Weights of a small GPT-style language model, trained from scratch on English Wikipedia: RMSNorm before each block.
Each number is 200 + 30 x the weight over the matrix's rms, rounded and kept within 0 to 999. Layers, rows and columns count from 0.

# layer 6 attention query, 128x128, rms 0.187, rows 0-8,64-72, columns 0-127
219,191,185,202,201,199,213,221,184,207,214,190,187,182,214,193,195,184,199,194,184,207,220,205,189,186,195,173,205,183,190,177,194,198,185,177,191,181,218,199,166,208,197,201,190,201,213,188,209,196,169,203,224,196,222,223,213,213,203,219,223,210,191,195,206,195,194,198,199,204,215,216,196,197,201,180,204,199,178,185,205,198,175,164,183,199,187,181,205,201,188,180,224,196,195,182,198,199,176,195,203,199,221,183,215,194,199,197,204,200,210,198,186,195,206,179,191,196,217,223,206,195,205,186,196,181,177,194
190,193,168,194,160,186,188,191,201,180,212,219,189,204,180,213,161,238,199,179,221,201,189,184,227,211,200,223,212,190,187,239,161,211,219,234,213,163,182,203,226,189,172,212,183,191,191,230,214,218,238,137,170,246,226,228,234,227,165,207,176,187,203,211,219,219,217,204,187,175,184,197,225,228,190,173,197,209,201,190,197,193,177,253,226,212,196,239,188,172,224,213,163,169,194,194,177,243,229,158,217,192,199,191,195,188,182,185,182,217,180,198,209,170,192,213,195,215,217,207,168,214,184,210,244,223,176,225
208,218,208,220,230,206,210,181,215,206,213,164,183,212,198,211,195,179,194,226,182,167,183,220,190,208,178,207,191,250,188,195,236,190,208,226,218,220,204,216,220,187,191,204,218,212,202,214,176,217,207,208,166,183,171,186,156,183,214,193,192,211,184,172,169,220,189,209,204,194,205,173,201,204,207,217,208,199,231,210,185,234,210,191,211,180,220,184,185,231,175,238,214,227,213,218,201,157,185,200,196,183,171,210,188,215,213,209,194,197,203,231,171,206,187,204,193,189,179,191,201,200,207,226,151,192,204,165
231,194,209,203,207,206,212,229,215,219,191,193,198,205,242,211,203,182,195,214,194,227,200,200,210,193,200,194,203,218,233,175,207,197,196,219,239,180,219,189,196,212,167,206,185,174,200,202,196,195,184,218,225,220,209,192,181,242,244,189,208,200,236,159,200,182,197,171,195,233,235,174,208,180,162,206,184,245,142,169,187,178,170,183,167,196,207,180,209,182,194,217,256,188,145,253,194,189,179,168,195,215,208,191,197,214,234,196,272,198,153,195,170,186,201,197,236,200,208,201,230,198,185,188,204,204,189,180
248,235,163,169,160,195,223,165,216,249,194,150,225,194,217,137,201,150,206,223,177,174,228,240,161,232,229,205,152,182,173,175,187,246,189,239,192,192,160,240,226,207,226,177,213,180,202,206,187,207,245,220,155,233,149,204,195,170,183,127,216,191,160,185,205,229,154,254,186,149,199,193,188,190,157,234,195,192,256,244,172,167,175,267,200,172,186,265,236,210,175,230,123,185,212,162,196,196,198,181,134,237,208,278,176,246,87,178,226,208,196,197,156,203,209,224,240,214,209,221,234,202,240,252,186,187,215,233
155,225,243,242,221,176,235,157,184,220,198,206,206,187,156,221,233,279,182,184,191,156,225,238,225,154,180,223,201,139,225,192,192,245,241,212,187,170,219,196,207,236,180,231,189,196,185,174,152,162,255,181,187,230,166,195,218,186,205,197,180,253,142,188,143,206,188,172,221,191,223,219,265,246,220,207,155,191,210,189,230,240,214,192,218,166,128,233,217,230,179,178,187,224,227,233,166,233,232,170,163,182,180,191,158,194,249,182,166,239,166,177,192,198,154,205,204,205,222,244,197,165,242,190,227,195,213,191
216,230,225,175,183,245,223,240,201,197,208,241,169,223,166,207,231,190,195,248,168,177,234,208,196,167,223,222,181,177,210,185,214,217,165,174,140,232,176,187,229,240,243,186,206,196,186,211,171,242,175,212,188,185,218,209,170,184,147,219,220,225,206,204,178,162,202,216,248,190,168,222,189,223,217,211,216,183,177,185,214,227,186,146,179,195,212,203,229,176,167,180,196,209,221,182,208,182,237,170,206,189,244,202,230,172,219,183,190,206,204,235,225,185,202,159,232,199,203,205,219,219,250,179,215,167,166,169
251,214,159,228,174,185,224,192,196,193,157,185,172,216,210,196,189,211,201,188,195,209,225,250,175,194,225,169,202,150,164,155,162,196,239,200,204,148,173,182,234,182,167,213,218,229,157,196,175,190,159,234,217,155,194,162,216,191,170,258,246,178,187,213,216,136,167,230,160,241,205,236,174,198,237,165,203,208,237,241,175,235,167,224,188,166,224,227,218,270,210,187,255,197,217,235,215,179,156,202,196,167,157,219,177,230,204,208,148,178,151,181,195,185,206,189,193,217,237,166,165,220,197,204,221,265,204,115
189,199,213,214,196,241,176,203,207,196,206,154,175,182,171,207,225,168,219,176,221,213,190,220,171,220,251,155,201,211,179,205,170,196,162,171,192,190,190,204,154,189,179,193,194,178,258,133,190,157,233,200,240,139,215,191,219,226,215,173,243,183,252,187,205,198,183,222,225,218,220,216,217,228,181,148,200,196,242,205,194,166,166,169,214,192,188,185,183,234,197,194,250,193,203,207,211,225,210,233,207,213,214,247,206,194,203,213,220,194,228,168,223,218,200,201,205,196,173,199,202,184,186,176,197,174,212,192
216,168,164,215,221,201,187,237,250,224,176,202,195,279,211,236,231,145,165,197,187,214,190,187,186,253,223,196,154,141,174,193,197,223,155,236,155,185,168,200,202,171,205,180,225,156,234,140,229,166,165,192,192,200,203,243,241,269,259,228,224,201,248,196,203,209,254,237,205,213,189,260,137,219,206,168,195,255,184,201,196,149,130,204,154,153,198,147,222,261,212,187,197,179,201,204,196,255,203,228,174,190,183,171,197,208,203,116,184,250,183,172,211,167,189,219,223,216,276,195,157,191,245,145,228,211,180,196
219,189,217,211,229,215,169,167,210,245,242,155,205,202,147,152,193,186,213,162,193,167,221,220,207,126,205,239,245,276,218,203,199,218,258,194,187,180,202,167,176,167,255,210,201,220,206,239,165,212,205,210,176,263,204,214,190,209,256,196,136,254,206,190,192,196,133,169,234,188,191,196,195,227,189,220,140,209,211,178,204,203,222,247,204,218,179,211,239,192,178,237,193,135,187,174,182,176,178,159,208,171,197,178,210,212,254,194,191,235,216,245,171,192,186,221,164,206,177,188,236,189,235,188,200,158,162,189
206,219,187,148,215,177,146,172,202,177,208,193,176,190,158,215,192,207,178,164,226,188,214,178,227,234,193,172,173,208,195,192,207,220,166,220,240,198,222,182,255,206,205,192,209,207,182,222,212,245,202,185,174,214,152,185,191,188,159,161,168,198,186,246,209,225,179,180,196,220,210,215,220,203,223,217,239,164,200,132,164,206,223,165,225,191,193,214,195,167,234,187,179,232,228,223,159,196,175,195,194,136,209,224,225,227,213,241,190,199,200,181,225,172,228,212,203,172,222,183,218,208,176,244,188,184,209,177
200,212,195,223,184,236,216,158,248,222,165,103,206,202,206,154,195,172,278,184,135,211,248,245,184,208,196,206,241,177,200,212,171,191,179,192,195,191,245,232,221,158,155,158,187,243,236,196,227,172,138,243,170,190,199,187,233,208,199,253,209,148,191,150,171,197,231,214,197,209,183,254,199,197,188,172,190,250,187,172,156,220,167,181,206,194,238,161,185,250,154,219,170,218,193,189,228,226,208,205,134,218,220,168,123,209,189,173,235,161,232,173,224,191,184,169,211,242,175,164,199,168,154,183,148,224,183,178
230,207,197,179,203,199,192,200,221,199,195,220,177,177,183,230,177,253,200,236,245,192,180,184,214,205,216,258,181,225,164,216,211,265,191,168,212,200,237,200,229,236,215,211,169,215,224,193,217,229,199,264,162,232,180,199,168,204,231,209,201,208,232,211,219,218,166,156,209,177,237,239,239,205,206,264,251,186,207,193,227,200,167,150,211,248,221,234,181,176,156,233,187,175,243,229,225,219,207,186,173,174,236,167,211,182,212,181,232,185,227,147,161,168,210,208,248,223,204,191,190,198,180,210,168,162,181,178
199,228,149,227,242,151,202,169,177,158,202,216,222,232,228,199,167,198,196,201,169,212,164,214,196,163,181,229,207,231,210,211,152,156,221,198,218,235,172,149,223,168,194,179,203,207,196,242,214,176,269,174,224,212,204,214,222,231,225,228,239,180,210,239,129,193,192,170,159,163,194,177,198,203,237,215,189,192,204,200,210,203,209,199,189,215,178,210,149,207,173,234,202,210,265,214,199,207,240,208,221,243,221,181,241,198,226,198,231,194,260,239,165,190,199,178,219,198,205,146,237,230,213,208,207,196,237,196
217,222,211,212,181,178,210,197,240,176,197,192,191,219,197,250,211,182,191,212,178,246,201,228,227,232,220,143,210,153,196,211,174,170,180,159,186,165,223,203,210,230,196,210,170,193,216,181,239,155,188,200,257,193,203,194,209,258,180,186,197,159,177,223,159,196,228,187,186,218,187,220,173,214,194,244,183,208,194,190,234,212,188,184,184,185,264,185,191,218,204,166,208,197,216,209,210,216,200,228,173,211,155,267,189,192,163,171,179,228,206,210,210,220,210,166,190,163,199,217,169,200,184,181,200,159,203,185
213,191,190,195,222,233,166,193,265,235,189,147,221,168,189,186,169,209,172,187,161,224,196,201,245,187,167,190,156,198,125,229,168,221,196,184,209,184,203,192,223,178,172,169,206,184,233,204,229,138,215,217,211,202,181,192,193,182,204,172,205,203,169,187,173,193,206,181,243,182,230,206,201,169,145,153,125,283,154,193,197,242,192,188,223,204,211,168,182,211,220,270,181,171,186,229,224,223,229,208,180,180,220,237,182,181,190,215,212,206,185,203,173,229,168,149,189,215,183,154,199,113,137,160,210,210,220,185
215,229,177,236,227,256,173,241,172,207,176,257,193,221,247,234,220,199,155,190,190,205,213,203,198,182,246,236,217,183,240,188,176,236,195,194,185,220,182,199,184,183,224,214,257,193,225,187,195,208,182,192,179,196,181,225,189,208,249,243,212,159,228,212,194,167,158,206,179,215,159,245,143,231,189,175,203,221,181,256,207,190,217,204,187,178,188,167,183,231,199,228,193,204,242,207,239,248,203,210,194,218,191,218,208,191,174,176,234,223,191,175,179,193,181,216,244,238,186,157,193,209,201,192,232,221,200,171
# layer 6 attention key, 64x128, rms 0.168, rows 0-7, columns 0-127
234,222,202,222,158,203,232,193,198,225,191,202,170,223,222,202,242,189,244,193,178,249,201,180,248,177,233,160,251,166,195,229,167,243,199,216,208,187,188,253,188,155,203,239,191,230,248,278,228,194,137,246,178,158,234,196,243,202,182,219,269,244,245,194,204,151,167,227,216,223,183,250,157,169,164,185,184,234,149,214,226,233,198,228,209,238,193,168,251,207,182,229,201,202,197,186,157,199,191,219,195,253,264,189,171,211,232,173,220,190,214,206,164,211,189,143,211,209,134,184,216,153,182,298,204,173,231,198
221,209,233,174,177,174,219,254,252,216,180,174,172,233,190,209,265,191,180,213,184,254,160,223,242,178,185,170,215,183,194,189,166,210,184,197,161,197,159,260,190,237,197,208,212,178,264,145,213,185,171,230,194,207,238,212,198,190,224,222,235,250,232,209,190,236,188,199,206,186,181,219,186,198,167,178,221,224,195,251,227,224,200,226,176,220,162,155,208,243,144,235,178,166,222,201,190,233,215,194,179,230,191,213,211,239,198,219,178,200,198,187,172,222,243,164,182,250,200,184,190,181,203,217,181,207,175,230
173,196,159,170,210,185,167,158,198,219,194,218,206,187,215,155,180,210,165,203,175,121,207,175,203,156,163,212,187,219,204,219,232,203,163,186,207,152,238,138,190,209,211,217,175,190,159,188,199,222,275,211,200,192,121,253,182,193,203,188,166,182,155,212,228,229,176,192,179,184,211,211,211,188,263,222,153,218,212,244,201,200,224,205,226,244,234,276,161,173,222,182,225,162,193,206,181,190,155,239,220,182,216,230,211,173,175,244,160,174,185,164,232,259,195,224,190,186,228,244,188,275,214,162,186,243,203,189
143,199,196,230,182,178,184,225,220,204,154,233,232,242,210,213,225,148,169,220,168,144,127,187,229,206,197,209,250,219,190,198,191,209,150,152,216,186,206,166,182,208,182,177,258,158,171,182,186,214,195,207,259,204,189,249,203,215,199,222,233,227,167,201,211,210,221,223,197,173,182,220,193,152,175,211,176,235,184,209,235,112,209,204,157,218,198,183,210,193,163,240,204,213,228,245,166,181,257,254,211,244,204,181,186,152,228,181,133,201,161,181,213,207,209,133,237,230,157,180,131,179,178,197,178,212,191,211
158,191,224,212,210,191,189,183,184,181,206,185,189,157,175,155,171,186,240,198,218,211,222,186,212,219,203,224,188,237,179,203,202,185,205,189,246,219,231,229,165,228,171,179,159,250,202,244,141,198,195,192,254,215,234,263,245,203,187,237,183,161,179,243,233,221,196,194,194,219,185,219,232,211,201,166,202,211,166,229,221,203,259,170,195,154,197,254,203,215,142,214,170,216,230,164,154,167,206,194,240,185,234,240,189,172,167,186,177,222,192,251,179,209,174,172,164,224,192,172,147,235,225,155,154,139,191,209
133,231,196,204,227,153,188,233,131,193,132,200,166,224,193,173,194,134,186,191,144,188,145,260,229,205,171,229,227,257,234,185,199,202,193,193,194,186,186,247,209,210,179,187,172,173,259,214,155,171,181,205,226,104,199,179,157,179,237,101,215,190,219,143,188,194,151,248,212,263,205,250,144,185,174,220,222,176,198,169,217,232,166,211,190,214,178,181,229,250,223,198,197,169,200,245,184,194,222,199,208,208,212,173,234,197,200,164,163,158,204,182,166,214,221,177,200,214,157,226,222,236,219,210,181,226,197,257
175,191,207,218,201,216,173,221,201,224,250,275,194,198,232,242,206,206,214,160,165,188,209,184,209,196,174,167,192,225,175,238,195,212,204,249,211,213,199,182,211,169,225,228,213,226,263,160,184,117,212,226,184,199,195,194,255,199,192,164,310,256,223,227,240,208,168,182,167,216,216,239,192,227,231,169,184,172,182,196,253,213,174,192,187,230,164,134,254,192,167,208,205,229,244,181,198,191,165,240,188,251,225,190,183,262,220,183,202,196,202,167,197,169,214,143,212,199,191,168,202,158,200,197,206,220,234,184
153,201,243,180,167,189,261,262,152,263,181,218,167,217,259,225,254,169,201,202,187,238,156,185,227,242,223,246,153,180,184,199,164,163,214,172,117,252,191,194,242,187,209,234,205,212,177,217,239,196,177,226,185,166,204,213,205,234,201,228,237,171,205,232,205,192,227,237,246,197,157,258,170,208,226,169,194,238,231,205,227,233,231,185,224,193,175,231,270,223,165,214,200,257,204,179,232,224,195,195,198,201,203,196,173,227,255,213,149,175,183,223,199,190,234,208,176,212,173,175,127,188,209,227,254,227,248,194